{"n_layer": 8, "d_model": 320, "n_head": 5, "n_kv_head": 5, "head_dim": 64, "d_mlp": 832, "vocab_size": 2048, "activation": "geglu", "norm": "rmsnorm", "norm_place": "pre", "norm_eps": 1e-05, "positions": "rope", "rope_base": 10000.0, "rope_fraction": 1.0, "qk_norm": false, "attn_scale": 0.125, "bias": "none", "tie_embeddings": true, "parallel_block": false, "init": "uniform", "init_std_qkv": 0.0384, "init_std_o": 0.0, "init_std_up": 0.0384, "init_std_down": 0.0, "optimizer": "soap_variant", "lr": 0.00384, "lr_mult_qkv": 0.4, "beta1": 0.95, "beta2": 0.95, "lr_head": 0.0107, "warmup_steps": 200, "schedule": "wsd", "decay_fraction": 0.806, "decay_shape": "linear", "final_lr_fraction": 0.05, "batch_tokens": 131072, "seq_len": 256, "doc_mask": true, "train_tokens": 654300000, "steps": 4992, "dataset": "wikipedia_en"}
Each number is 128 + 32 x the weight over its row's rms, rounded and kept within 0 to 255. Layers, rows and columns count from 0. The size above them is the row's rms in percent of the matrix's.

# layer 5 MLP gate, 832x320, rms 0.142, rows 116-144, columns 160-239
size [ 95 102  98  99  94  98 101  98  92 105  98  89 103  97 106  90  98  99  96  91 102 110  96  98  94 101 104 103  92]
[[ 84  95 111  91 167  99 122 115 108  80 175 156 134 131 131 132 138 170  58 150 101  73 111 101 165 114 113 132 145 112 136 165 156 158 130 157 129 107 170 143 129 106 107 131  90 119 128  84 131 160 137 111 162 142 191 115  73  92 119 105 108 121 137 129 127  98 131  70 201 118 125 118  45 153 119  53 114 183 108 144]
 [ 93  83 125 130 120  96 138 105  93 101  87 127 181 113 118 107 126 110 163 171 139 118 128  50 122 124 164 134 138 187 134 192  83 177 143 120 150 164 113  85 129  82 131 107 109 133 130 125 122 157 157 202 119  96 143 124 186 136  83 104 135 127  68 158 115 104 113 145 155 193 167 152  98  93 156  58  71 113 111 121]
 [ 99 144  87 127 118  68 176  85 135 119 110 107 187 145 107 162  83 164 145 140 153 126 159 147 144 154 129 193 149 202  66 167 115 142 120 106 128 158 163 167  54  80 116  99 102 100 113 134 114  37 202 122  79 143 120  98 123 147 119 109 105 109 152 161 150 177 178 157  93  80 124 139 148 183 104 160 115 172 139 156]
 [ 75 128 110 157 196 113 191 187 154 108 138 138 153  92 103 100 165  90  99 114 112 143 167 106  87 121 139 109 188 112 113 153 143 103 105 118  91 109 175 101 144 161 142  91  95 126 118 141 111 103  76 130 142 203 159 130  69 154 139 158  89 110 169 207 137 130 103 150 105  97 137 121 115 112 132 119 152 126 186  98]
 [166  60 138 155  87 165 106 119 104 163  94 142 140 139  59 136 131  95 156 137  84 123 140 103  97 116 125  74 147 110 160 121 150 162 123 189 150 149  89 175 156 159 149 156 129 113  99  96 103 124 117 186 125 113 108 138 102  70  81 139 129 131 134 128 136 160 127 176 145 110 157 176 143 159 130 105  80 188 140 107]
 [112 146 181 124 127 165 134 143  95 120 173 130 126 101 118 120 158  95  64 154 128 127 138 120 166 153 123  97 169 165 113  80 133 154 114 113 129 156 101 131 152  88 100 110 124 156 106  66  94  92 116 137 125 117 192 136 135  94  92 101 150 114 119 145 140  90  81 158 136 126 134 146 161 184 108  98  99 125 153 112]
 [132 177 180 170 190 100 164 105  97  73  59 142 141 112 119 138 149 129  80  88 115 173 128  86 107 138 112 132 136 153 131 105  96 146 123  72 141 134 127 147  56 105 123 152 137  75 139  66 189 120 186 116 154  90 116 125 158  73 119 157 126 164 182 168 134 161 100  98  71 104 137 154 117 126 168 124 124 153 137 156]
 [139  84  98 167 101 115 117  95 158 171 113  97 143 101 187 129 138 141 119 120 184 161 102 119 161 106 127 101 128 113 151 120 132 139 164 153 100 154 123 132 175  90 120 147 137 151 119 119 169 129 108 117  51 110 130 144  87 172 188 119 153 201 150 127 171 181 157 157 121 156 149 124 125 128 113 119 143 188 119 127]
 [122 140  79 158 111  99 162 111  84 134  47 195 162 118 134 111 115 121 113 131 142 160  91 146 138  95 115 137  67 153 118 158 132 138 143 153  63 143 172 190 111 101 102  98  99  88  59 189 159 108  44 120 102 158 125 113 101 113 153 124 114 125 137 131 136 159 108 110 117 161 126  95 133 101  54  89 139 194 145 216]
 [149 122 122 110 118  56 140 104 144 164  93  98  92 159 173  65 122 154 123 157 115 121 130  95 118 120 134 125 158 156  94 102  94  63  89 134  62  95  42  74 173 121 113 147 146  92 108 143 128  81  99 114 175 125 125  99 131 109 139 108 113 162 174 143 121 126 126 118  89  87 137 120 135 153 129 136 147  80 131 176]
 [106 121 159 130 191  89 116  76 109 101 147 134  99 101 151 146 171  97 100 138  68 164 116 227  84 143  94 115 136 101 202 142 184 129 133  93 101 120 137 100 116 131 103 144 111 114 128 197 170 137  93 138 153 126  98 135 106 122 132 130 119  72 134 156 155 123  89 111 140 172 107 113 175 107  64  89 188  78 105 197]
 [113  86 137  90 102  74 110 131 122 116  96 140 104 179 113 178  98 103  85  73  83 138 150 160 139 112 105 112 109 128 161 102 161 164 173 119 123 124 130 114 122 124  79 107 136 132 159 160  96 124 112 113 127  75 109 146 130  96 154  69 151 106 149 183  84 127 191 124 115 174 110 141 112 146 159 133 162 126 162 128]
 [124 125  71 139 141 126 146 128 135  75 102 130 103  94  77 125 116 134 144 153 108 100 174 145 101  48 146  79 123 138 116 155 143  76 141  83 141 169 126 140 144 113 118 108 136  96 127 165 143 141  88 120 125 122 181 169 157 179 151  91 122 131 125 154 135 158 152 162 137 104 148  94 140 169 171  91 184 147 122 165]
 [131 155  85 100 116 180  95 158 117 132  68 112 177  69 121  86 123 158 108 102 147 127  93 152 168 120 148 122  88 104 149 124  76  78 117 127  97 147 116 120 180  98 162 173  32 105 162 104 157 115 112 158 143  37  98 157 147  73 188 150 151 142 126 181 146 150 129 143 124 188 107 138 139 129 154 135  68 146 112  88]
 [104  86  61 131 105 169 132 124 117 108 123 105 152 121 115 161 188 112 168 134 120 157 221  91  94 121 114 106 163  89 102 159 167 174  61  91 124 106 124 118 160 185 114 117 120 107  56 143 102 109 133  89 140 176  63  75 101 132 113 182 128 166  77 136 165 220 100 122 158 181 121 132 109 159  80 178  95 144 148 102]
 [139  68  75 143  87 122 107 140 127 167 138 100 105 101 167 135  98 172 145 144 104 119 142 171 139 129 129 161 143 198 144 140  56 100 117  86 198 108 112 165 136 133 132 104  89 122 145 133 139 121 135 124 173 170 185 109 161 154 172 172 120  92  73 127  28 107 156 168 134  56 124 109 156 106 165 134 136 143 156 119]
 [115 106 150 146 137 125 120 127  78 123 103 225 128 146 161 164 145  84 125 147  70  93 113 122 172 129 122 117 108  89 114 161 165 131 127 151 118 148 150  97 210 179 120 149 126 105 212  75 110 101 113 136 113  76  92 150 148  34 185  71 172 147 141 131 110 154 160 125 154 131 138 123 113 111 152 124 116  84 188 196]
 [149 125 157 164 149 115 150 121 104 122  98 126 108 184 141 112 144 120 109 118 147 177  93 178 150  91 112  91 138 108 138 102 199 123 216 102 155 118 185 163 192 127 197  94 140 183 108 142 123 104 142 116 172 118 158 146 170 170 174 130 149 111  95 153 164 170 104 102 164 182 141 162 122 109 157 146 110  67 146 162]
 [133  93  94  88  86 131 127 125 123 160 133  95 109 114 100 102 115 102 111 168 100  79 121 131 142 129 145  80 172 128 134  98 104  97 131 102 119 102  86 173 157 141  97 182 120 154 119 134 107  84 163 138 144 159 114  93 162 178 116 159 164  97 117 140 120 170 166  77 176 126 137 114 107 161  82 137 112  79 185 137]
 [151 120 123 107 127 105 124 154 149 129 150 162 126 131  55 138 147 127  88 157 134 112 129 190 175 143 199  68  98 140 104 110 132 154  69  71 140 121 131 187 158 160  55 156  90 135  93 161 180 141 155 144  91 144 136 148 170 117 143 173 169 103 103 115 158 113 131 152  92 160 135  99 118 158 145  96 143 141 125 113]
 [ 95 186 163 161 144 137  97 105 125 107  85  76  48  78 114 115 118  97 162 179 102  82 153 154 124  83 199 134 103 150 148 133 120 131 182 240 110 111 105 119  95  64 124 124 119 150 125 145 181 157 134 138 122 143  48  78 124 115 114 139 129 175  63 168 143 110 150 109 157 167 132 108 121 134 176 113  99 153  86 134]
 [170 126 151  86  81  77 151 122 113  93 150 133 150  77 133 133 147 173 133 149 158  66 157 106 116 154 102 137 128  69  86 126 111 160 145 107 131  51 138 186 151 134  66 119  96 123 138 130 178 168 151 121 104 104 149  69 128 157 139  86 186  98 152 135 125 142  90 138 185 128 108 193 140 176 106 201 109 152 137 125]
 [148 159 111  86 131  99 143 128  95 114 120 114 155 159 123 118 140 139 154 153 102 164 114 147 136  61 137 151  70 146 124 137 167 135 157 152  81 136 135 130 145 105  92 163 129 110 160 140 135  69 106 111 107 171 164 143 166 157 141 129 134 118 190 127 141 101 166 178 102 155 163 147 113 128 171 117 119  73 124 145]
 [155 151  82 146 155 232 104 125  99 133 160 190 119 112 115  54 157  60 154 118 203 115 145  99  86  78 157 184 124 158 131 163 124 194 161 143 143 108  61 151 121 147 116  94  99 185 177 172  93 136  78 101 157 146  88  96 152 152 188 147 176  84 164 148 133 108  97 115 111  79 114 111 141  93 122  99 149 155 121 188]
 [ 93 147 119 119 106 153 134 172 126  99  92 126 147  83 133 114  50 127 129 132 133 141 193  77  96 129 115 174  92 158 128 113 141 127 130 131 129 142  46 132 130 106  70 128 122 112 170 120 127 136 103 128 169 106 183 130  44 104  78 158 116  96 144 146 168  99 115  91  98 120 160 136  98 145 150 169  98 174 119  76]
 [147 102 116 103 170 139  83 148 150 121 100 136 108 104  59  78  95 156 132 131 165  98 160  95  87 106  95  83 120 136 139 160 111 131 149 162  87 127 129  69 116 186  79 146 112 112 114 103 165 101 128 108 150 124 151 104 118  73 130 134 117 145  94 150 154 167 132  90 207 137 192 160 149 105  80 113 111 139 147  98]
 [116  97 155  88 108  82 147 137 143  99 131 129 143  65 155 164 134 144 110 103 113 139 124 107  98  67  90 150 143 183 134 127  95 129 102 113 163  78 109  92 107 126 167 119 108 112 133 143 149 114 131 141 110 122 170  93 125  52 129 139 156  54 105 204 177 121  83 123 140 179 117  93 136 192 140 138  94 183  53 101]
 [ 97 124 169 134 193 139 140 163 137 184  79 153  53 140 128 146 133  95  90 121 115 174 162 115 114 108 141 149 199 113 178 114  73 149 123  74 167 121  58 118 136 178 107 115  68 140 111 141 130 110 107 108  99  97  29  90 131 103 105  96 129 129 117 112  96 193 150 114 149  50 140 148 111  97  71 146  74 126 135 135]
 [104 180 148  94  80 190 146 202 110  77 116 118  94 134 128 124 101  37 137  86 182 154 137 142 142  98 105  86 117 107 171 127 129 135 154 137 129 152 124 114 132 156  57 147  78 121 113 104 110 101 121 151 106  49  90 162 111 118 130 120 138 151  88  92 151 144 167 107 125 158 111 163 146 152 145 167 125 135 104 109]]
# layer 5 MLP up, 832x320, rms 0.152, rows 116-143, columns 160-239
size [ 94 102 108  96  94  96  99  93  95 104  95  89 111  92 105  88 105  99  95 107  98 109 104 100  93  93  98  98]
[[109  97 176 173 165  90  78  90  89 126 133 121 129  66  98 120 123 168  76 149 141 118 143 175 163 118 139 142 208 130 164 109  97 159 115 169 102 123 151 154 137 176 134 124 143 170  79  54 129 127 151 188  82 159 111 113 157 149 174 133 109 156 134  95 114 125  98 127 141 145 114 147 120 104 124 152 155  82  84  98]
 [137  74 160 143  66 103 119 106 177 120 134 127 157  95 211 146  40  66 103 149 139 131 107  85 116  27 174 121 169 122 118  49 109 122 163 148 107 142 174  87 101 103  99 151 127  90 102 145  71 119 142 167 177 112 117 115 153 158  66 100  99 129 146 166  80  94 179 102 110 120 157  83 116 166 160  95 127 144  96 109]
 [ 91 130  88 139  95 135 162 114 101 160 201 135 127  82 122 173 170 139 168 140  70  83 128 198 117 170 122 194 144  89 128 117 107 170  88 138 103 152  98 125 112 141  98 130 140 164 143 108  87  76 160 175  73 146  98  76 135 129 121 160 133 130 111 162 114 104 120 140  89  80 155 153 176 173 142 182 152 148 143 170]
 [124 135 136 108  46 126 138 151 114 105 172 140  93 197 158 112 178 162 174 142 144  75  75 165 115 140 117 131 176 104  87 134 146 138 112 128 126 171 128 112  98  78 117  87 101 169 153 107 123 137  90 114  65 154 141 179 135 126 137 140  97 127 125  87 156 122 149 144 180 130 117  96 137 107 156  98 170 112 126 132]
 [107 191  68 116 108 200 135 141 132 142 167 114 146 124  94 191  80 130 149  89 114 108 133 185 127 115 182 197 128 155 143 117 112 165 133 167 164 150 123  69 122 151 122 108  96  97 117  93 119 120 142  78  83 118 131 128 134  77 136  87  78 132 155 124 176 105 151 180 141 154 128 101 159 147 181 118 118 109 144 150]
 [ 92  71 162 102 124 157 201 118 105 143 137 124  77 160 147 141 172  85 116 164 164 130  64 144 165 138 142 109 125  85 123  96 149 162 108 112 103 141 143 158 145 116 120 151 121 197 127 107 112  82 190 216 129 143 153 125 107  90  80 143 120 127  65 181 139  97  85 143  87 166 102  85 207 107 106 103 198 171 114 152]
 [114 109 188 127  97  70 136 158 146 148 117 168 157  90 129 128  70 153 170 171 119  91 126 140 171 104 133 134 145  71  88 142 182 110 138 165 121 139 178 151 155 159 128 153 154  89  95 103  84 105 129 145 157 201  93  82 159 126  88 154 123 159 117 112 121 100  73 127  93 161 161  81 129  78 135  81  85 162 136 128]
 [119 133  93 146 111 121 106 168 127 120 102 132 151 139 132  92 100 111 112 113 116 109 147 147 119  93  68  74 155 112  89 149  92 140  54 126 155 152  89 132 102 164  97 142 154 158 156  64 112 219 166 106 163 132 166 159 108 170 127 120  83  72 121 185 109 134  98 134 166 137 106  98  62 148 101 112 137 117 131  78]
 [175  93  62 101 117  86 106 160 113 126  91 166 163 189  96  87 130 125 124 175  98 107 138 156  91  77 126 120 150  99 153 122  97 136 146  59 125 126 131 130 108 190  71 172 166 170 111 130 133  69 177  78 127 137 132 133  92 138 163  68 109 111 111 160 132 166 113  86 105 100 123  98 136 113 137 108 124 127 138 146]
 [ 91 161 167 141  81 110 138 141 101 137 151 208 176 149 135 131 112  95 137 138 128 145 124 144 215 132 126 106 150 117 134 121 161  88 103 181  76 173 159 121 126 120  52 146 145 197  55 104 159 102 100 137 148 155 106 189 114 116 144 142 122 169 150 105 126 146 140 149 191 170 118 144  89 132 127 107  65  96 127 109]
 [115 176 142 171 132 169 121 143 144 107 136 160 141 119 119 129 142 114 114 111  98 133 126 125 101 116 178  80 128 132 130 117  71 128  97  58  68 107 181 100 137  78 130  32 109 125 104 129 164  76  68 107 147  75 126  61 128 144 121  90  59 176 151 120 126  69 131 104 115 111 134 120 102  77 102 147 136 155 139 166]
 [145 136 150 180 121 143 165 168 154 124 191 135 128  87  64 102 115 118 104 166 164 121 145  86 163 147 131 126  78 141 148  75 105 138 161 123 114  90 107 106 122 190 117 188 110 185 143 175 148 125 114  84 154 118 152  93 109 129 163 136 117 107  53 105 154 135 125 110  89 153 151 100  52 143  86  93 138 109 101 146]
 [118 146 172 184  85 137  55 105 191  85 122 130 150 116 136 138 165 138 158 165 137 105 105 105 118 159  42 131 210 153 167  78 160 184 129 146 116  55 115 119  88 116 115 160 109 175 115 132 129 134 147 145 110 171 115 119 168 137 184 149 168 142 153 124 100 138 136 118 155 133 100 135 131 148 104 125 135 136 154 106]
 [ 90  38 138  99 167 149 130 125 141 157  71 105 145  89 115 123  64 147 124 114 125 147  98 155 183 128 133 155 188  88 137 177 179 165 152 122 130 147 102  96 142 135 140 137 132 120 137 151 110 145 143 147 133 150  82 133 123 141 186 166 168 124 145  81 124 145  94 168 108 155  78 130 135 170 133 134 161 138 134 124]
 [176  75 151 194  95 141 138  73  98 134 124  91  92 114 135 157 186 145 191 106 143 140 132 194 170 122 107  81 140 160 104 187 146 187 117 115 123 130 203 124 168 129 137 130 125 122 112  93 135 163  39  95 181 122 124 132 140 116 135 152 152 140 124 147 181 120 128 132 152 104  96 136 138 137  96 121  63  94 158 121]
 [111 174 177 172  46 110  73 130 111 131 131 198  79 208 166 201 131  81 108 150 168 121 115 153  82 107 110 119 127 169 137 116 146 149  83 131 135  57 156  65 138 155 176 148 131 111 137 140 129 132 109 149 118  89  93 140 117 103 164 127 168 155 126  91  69 173 178 170 124 132 141  72 129  92 154 106 122 149 105 142]
 [151 122  94 141  60 108 102 145 143 166 142 150 156 170 127  95 113 102 169 141 107 141 134  99 145 174  58 104 131 109 141 138 112 127  35 121 100 160 133 114 103 128 201  87 136  74 157 121 133 157 115 120 149 194  88 170 107 128 163 126 115 136  89 126 157 146  94  80 166  77  93 136  31 114 174 101 105 181 185 102]
 [ 99 103 139 113 167  93 180 133  99 154 157 114 110 143  95  94 144 156 107 131 148 138  90 117 133 141 114 111 118 103 158 109 184 169 156 198  99 148 174 182 167 137 182 184 128 114  95 133 202 166  97 194 108 109  83  99 113 152 137 185 121 113 144 170  91 161 148 127 153 153 121 184 134 137 145 152 123 140 137  48]
 [ 87 159  68 130  59 149 117 130 113 129 156 118 113 109 127 213 102 137 137 104 108  63  93  98 179 181 146 175 154 171 122 133 123 142 126 128 149 107 119 109 173 182 115 151  87  75 147 149 145 122 118 146 118 123 133 126 182 123 152 181 134 187 143 169 110 134 130  70 115 123 168  77  69 146 187  99 156 117 192 149]
 [120 161 118 150  52  97  96 176 118 154 150 168 175 138  96  89 173 105 127 121 152 146 134 236 113 186 142  94 159 130 151 132 155 138  88 139 127 151 109 178 170 166 120 121 127  99 102 192 155 152 165 153 154 131 135 143 119 125 125  88 139  90 134 157 122 105 126 105 152 148 157 106 119 141 110  93 126 140 127 134]
 [134 173 147  53 102 122 148 127  99 155 139 128 166 131  91 175 111  57 108 124 125 155 138 153 134 112 151  75 163  45 144 109 113 145  69 133 146 135 140 138  83  97 154 116 110 194 100 194 153 137 136 104  80 130  68 102 150 116 125 107 130 172  71  96 119 126 141  98 103 134 135 127  93 164 138 208  83  89 114 131]
 [166 134  97 149 149 120  90 138 100  76 124 134 110 174 115  84 147 106 135 112 148 146 105 152 108 124 115 143 131 115 153  87 133 142 146 168 153 129 154 111 244  89 150 175 128 143  95 133 104 120  83 131 160 164 120 184 104 105 114 133  88 110  96 103 135 121 152 132  99 141  71  52 153 120 133 118 168 101  99 106]
 [180  84 137  72 170 127 100  67 125 160 164 121 121 117 151 132 162 144 180  61 116 130 151 185 162 103 161 133 122 148  87 101  76 130 160 161 108 106 113 133  93 136 182 172 127 171 136 131  88 137 121 115 111 145 120  93 197 112 136  80 138 136 200 162  85 116  69 128  97 130 166  85 170 153 124 102 105 113 114 133]
 [153 139 112 133  92 206 118 144 140 125 111 124 142 140 118 153 171 145 178 131 142 151 143 141  86  84 140 138 111 111 126 140 164  86  96 111 149 135 154 139 135 151 121  94 142 151 122 187 144 163 131 128 163 152 134 127 201  72 107 113 187  64 149 119 122 109  72 131 139  94 110 122 131 132  85 175 103 146 116 170]
 [118  99 103 167 153 175 119  72 123 133 153 117  93 137 140  87 140  85 196  93 112 140 121 187 121 152 131 124 182 119 140 167 134 177 190 129 154 132 207 139 102 117 115 159 149 134 122 113 137  70 119 103 157 193 105 177 133 162 183 125 152  90 148 138 191 128 139 147 127 124  94  92 155 129  77 172  91 162 150 189]
 [114 156 125 163 167 173 171 141 103 109 103 121 133 111 133 170 132 170 152 123 121 152 142 163 129 139 112  73 153 160 118 141 102 101  67  49 123 174 129 108 118 135 163 226 146  98 185 141  97 133 177 105 142 142 145 140 146 112 112 175  96 130 134 159 112 156 148 123  89 120 134 124 116 107 126 128 126  90 186 156]
 [157 156 118 143 152 148  95 103 107  97 149 151 101 138 140 117 151 121 110 152  93 142 173 115 143 137 102 148  79 187 168 165  55 152 163 129 189 132  89 123 137  60 121 110 152 143 108 193 102 116 139  98 118 138 115 142 151 105 134 158 138 127  96 141 125 126 166 157 150  98 157 149 130 135 130 157 198 130  90 134]
 [182 113 145 137 113  87 116 142 146 172  84 120 137 167  69 133 126 102 163 130 159 116 197 164 144 192 147 189 194 125 173 167 104 168 115 107 104 116 132  93  46 174 135 113 119 120 129 181 162 110 149 108 144 109 146 106 113 121  71  53 175 151 157 119  97  64 152 160  82 153 138 183 109 128 111 106  90 200  92 122]]
# layer 5 MLP down (transposed), 832x320, rms 0.14, rows 116-143, columns 160-239
size [ 89  98 107 103  93 102 101  96  98 102  96  91  95  99 105  93  99  97  98  90 100 102 101 101 103  99  95 100]
[[151  97 103 118 122 103 138  81 121  97 147 200 122 170 123 140 130 114  71 194 104 114 126 108 114 121 143  99  98 125  97 192  62 168 162 188 129  79 100 110 125  92 137 102 130 101 124 146 133 124 173 204 149 127 150 155 119 193 134 103 160 136 143 156 147 121  96 126 137 136 128 125 146 148 103 181 130 112  64 134]
 [ 88 139 111 110 145  75  99 128  76 197 179  82 143 135 121  83 169 133 141 134 184 155 130 131 148 110 137  86 140 132 120 126 218 143 121 138 133 122  93 147 120  87 183 149 191 105 154 166 243 187 138  99 152  99 193 165 156 136  98 144 111 118  93  55  80 127  89 143 157 144 170 136 151 114 130  88 127 123  93 138]
 [126 188 183 140 147 106 100  55 125 150 156 143 142  90 167 149 184 154 159 150 146 147 134 148 158 124 182 139 176 119 126 118 115 199 200 118 143 164 148 138  98 133 125 148 107  80 164 127 137 117  99  89 180 110 166  97 131 115  95 138 142 137 153  80 164 119 145  79 116 152 134 104  82 177  85  93 154 134 132 159]
 [ 96  78  77 138 160 144 147 149 182 152  59 111 147 133 128 131 142 142  95 138 134 136 166  92 130 115 108 163 131 108 142 135 116 147  91 153 110 100 143 126  86 189 112 122 172 111  96 122 143 177 184  99 190 165 133 112 110 151 109  88 142 124 133 151 138 119  96  65 113  97 101 131  95 150 110  73 132 122 133 158]
 [121  54 164 117 201 111 136 154 138 142  73 102 186 142 142  75 161  80 148 106 168 129 138  58 135 132 127 118 146  98 149 161 127 107 188 101 102 113 166 137 101 106 142 152 110 108 116 150 107 134 123 114 186  76 157  81 141 201 136 129 197 146 100 143 114 135  77 146 132 120 126 122  67  79  97 104 167 117 138 109]
 [162  98 142 117 107 123 143 102 102 136 131 126 143 129 119  97 139 108 144 136 148  99  92 174  26 190  73  76 118  91 138 105 156 106 129 174  81 101 122  66  45 107  68  91 155 108 182 157 146 140 185 114 160  94 110 117  81 188 144 220 186 127 136  94 102 178  96 146 168 161 158 107 119 149 174 103 109  88 166 131]
 [143  89 100  63 153  98 126 114  61 191 133 168  69  52 165 139 209 144  63 169 137 139 135  98 182 166 119 133 107 135 149 181 102 132 138 102  81 154 119 120  99  50 119 114 151 127 161 140 167 117 173 162 104  75 135 187  90  87 136 105 111 108 101 146 116 121 115 109 146 135 122 158 135 138 131 191 124 148  79 135]
 [122 143  90 132 106 127 146 117 172 128 108 109  97 102 120 187 117 125 132 162 156 103 127 108 139 193 136 104  39 127 146 100 179 144 154  94  74 134  98 144 152 149 159 105 110  85 121 150 132 139 106 146 154 111  59  78 117  94 173 139 124 138 176  77 134  90 147 131 113 167 157 200 133 136  85 156 111 114 108 161]
 [114 103 159 103 122 150 148 143 110 114 136 108  93 109 161 145 152 114  87 113 166 165  62 149 138 173 131 116 150 115 125 136 179 136 116 138 133 131  93 113 135 182 166  81 179 134 130 173 159 124 168 111 135  45 152 138 127  78 144 144 156 111 102 143  85 103 193 116  97 127 147 156 130 128 116 157 154 126 102  95]
 [101  94 151  91 121  82 118 128 124 122 129 115 129 149 193 135  58 137 151 118 100 243 146 101 148 136 164 144 111 153 108 119  65 112 227 184 153 141 133 119  93 113 130 135  70 152 158 112  73 153 120 124 168 146 149 101  75 177 126 123 139 122 190 155 107 141  61 102 116 134 122  86 110 129 139 127 164 163  61 160]
 [ 90  90 119 106 107 158  54  72 113 147  93  48 143 150 166 118  96  72  94 149 139  45 132 125  42  98  85 147 166 103 110 125 139 125 188 139 157 119  94 110 128 135 127 150 202 161 104 169 129  91 121 109 107 100 144 107 155 125 131  86 124 161 123 194  69  71 133 144 163 170  86 159 134 119 146 163  76  96  76 151]
 [ 76 117 104  68 180 207 156 148 163 125 119  79 133 156 120 110 112 138 194  36 120 147  81 102 109 125 103 140 128 147 130 136 175 160 144 145 150 177 120  90 119  44 162 127 161  91 160 163 139  91 162 137 145 113 113  67 159 133 105 122 150 128 153  99  93 147 133 110 142 110  83 153 170 103 187 121  78 125 166  95]
 [ 85 149 125 147 137  99 186  89 137 157 140 119 154 104 153 101 230 124 119  95  70 143 137 178 125 117 202 120 163  98  99  68 109 128 121 139 169  59  97  54  86 105 139 116 187 124 237 160  69 122  80  91 120 138  99 123 153 150  99  74 152 119 107 162 109 121 103 149  97 153 119 128 115 116 164 173  87 102 127 132]
 [179 112 149 128 103 157 132 142  93 156 164 156 119 112 147 107 136 245 132  97 144 161 121 112  86 131 192  93 146  90 130 115  81  16  91  91  65 118 130  95  72 109  92  97 151 163 107 122  91 131  89 125 101 108 203 151 139 131 111 144  81 109 151 154 184 108 122 130  92  84 116 102 163 114 111 136 148 114 155 113]
 [218 144 120 145 126 100  97 114  65 112  89 181  78 125 123 105  86  90 129 139  28 109 178 144 149 137 108  33  63 133 149 106  98 105  62 131 112 104 146 114 156 160 148 138 144  96 164 134 115 127  93 149 127 150 206 149 112  95 123 125 149  95 165 169 157 132 129 105 110 209 121 156  97 131 201 112 115 173 110  97]
 [115 121 144 137 199 110 161 150  64 193 132 130 137 122 112 157 145 117 112 153 115 150 127 140  50 135 140 108  92 101 112 122 108  95  95  96 126 107 174 121 145 131 167 139 130 154 120 144 171 109  93 126 106 174 120 122 145 121 115 140 129 189 134 136 163 127 150 128 163 127 110  71 162 145 110  90 144  64 134 128]
 [131 156 163  98 118 114 128 118 142 127 168  68  90 127 104  96 127  99 121 175 155 137 118 122 123 131  29  27 136 108  94 201 116 173 109 116 125 109 128 121 204 133 107 143 112 131  78 174 111 123 144 155 147 145  92 145 125 111  68 152 150 110 125 112 124 189 126 137 137 143  87 149 196 128 155  64  88 180 140  97]
 [132 141 113 113  93 125 128 174 113 116 105 151  94 114 170 176 100 122 171 126 177 134  84 157  80 120 143 134 127 193 159  82 116 116  50 106 131 118 141  79 126 140 135 103  88 119 120 148 120 113 123  70  90  76 140 109 204 101  74 176 157 102 138 111 144 129 114  62  92 159 107  95  99 145 118  80 111 135 181 144]
 [143 140 141  92 127 149  79 139 119 143  86 127  82 128  79 137 120 130 162 124 185 145 182 198  85  89 141 143 117 176 164 111  87 144 175 164 185 113 122  93 175 118  95  94 169 146 162  75 135 127 161  89 143 111 172 175 203 116 133 111  88 153 104 114 141 124 171 167 107 186 146 144 117  80 139 129  83 134 106 126]
 [147 143 138 164 128 100  56 140 161 110  97 176  47 181 164  92 138 130  76 172 152 149 111 193 155 152 169 136 138 192 157 124 139 113 162 157  83 148 120 122 128  99 132  96 121 149 116 127 112 116 123 162 146 163 160 116 166 102 164 147 128 128 160 113  95 109  93  90 122 103 120 113 132 169 166 146 125 110 120 132]
 [130  87  86 155 127  91 136 123 158 130 139  77 121  84 147  99 143 139 132 129 153  94 154  96 164 117 119 176 139 125 119 155 135  67 189 134 160  93 174  99 125 115 163 163 169 136 192 116  73 111 135 115 147 122 176  71 148 146 166  96 158 106 189 124 148  88 100 138  97 162 154 135  89  70 114 157 178 140 168 176]
 [160 142  95 143 184 130 113  97 144 102 109 117 135 145 102 131 166 164 136  90 141 137  94  89 169 170 101  97 141  87 128 176 126 126  97  89 129 127 106 150 154  80  75  80 125 153 122 152 104 118  83  95 105 110 150  97 136 157 127  88 141 183 154 102 124  53 162  94 120 129 130 188 157  94 149 173 117 112 117 128]
 [103 100  86 105  70 123 189 102 117 159 116  92  81 143 142  89 123 127 202 134 176 115 119 113  84 106 104  78 143 162 187 145  91 120 120 103 106 115 132 144 125 184 157 132 128 134 170  83 114  57 110 140 181  96 169 146  94 139  76 167 159 119 107 130 145 136 137 188  89 153 148 134 157 152 115 142 140 141 133 104]
 [119 156 103 131 186 144  95 114 106 128 175 175 157 168 131  90 107 136  80 131  73 121  98  62 135  85  80 128  86 141 140 158 109 117 131 102 139 146 111 139 128 142 131 147 160 121 107 108 147 121 174  98 104 118 172 161 121 112 114 119 135 165 196 188 173 174 112 116 130 138 150 105 137 191 149  51 196 120 104 152]
 [114  77 135 180  77 136  42  91 124 164 115 122 105 178  96 151 136 146 161 140 122 131 130 175 122 144  59 204  64 130 149 107  87 112 139  89 139 155  87 116 150 119 106 142  63 190 116 170 148  92 101 157 145 104 122  74 152  94 174 102 123 167 145 126  92 100 130 112 153 188 114 149  80 191 126 140 129 145 110 122]
 [ 69 175 188 162  98 147 139  99 154 151 123 114 141 122 164  63 168 129 150 195 149  79  96 192  98 130 174 127 141 147  95 191 189 111 116 120  71  86 103 144 160 140 121  82 141 123  87 137 107 136 108 137 129 187 129  87 180 134 231 137 142 111 113  98 152 103  78 155 110 191 140 114  85  98 174 130 196 138 125  89]
 [117 155 152 106 132 148 161 143  74 173 127 154  83 125 126 159 112 140 168  78  89 159 109 109 180 117 165  77 111 157 111 148 149  81  90  74 133 111 105 143 109 153 163  94 138 133 115 145 111 115 136  88  96 139 141 117 107 193 115 147  68 119 172 119 121 137 150 127 108 159 145 178  97  94 139 144 123 131 142  88]
 [ 85 192 110 116 158  98 123 124  91 122 144 129  96  82  49 126 179 125  36 142 130 179 119 119 144 105  83 113 183 137 133  75 133 109 110 176  63 107 121 108 181  30 161 144 128 194 106 115 129  81 166 153 102 106 133  84 172 138  99 114 140 110 113 178 156 123 100  95 145 140  80 129 126  78  88 133 105 151 147 134]]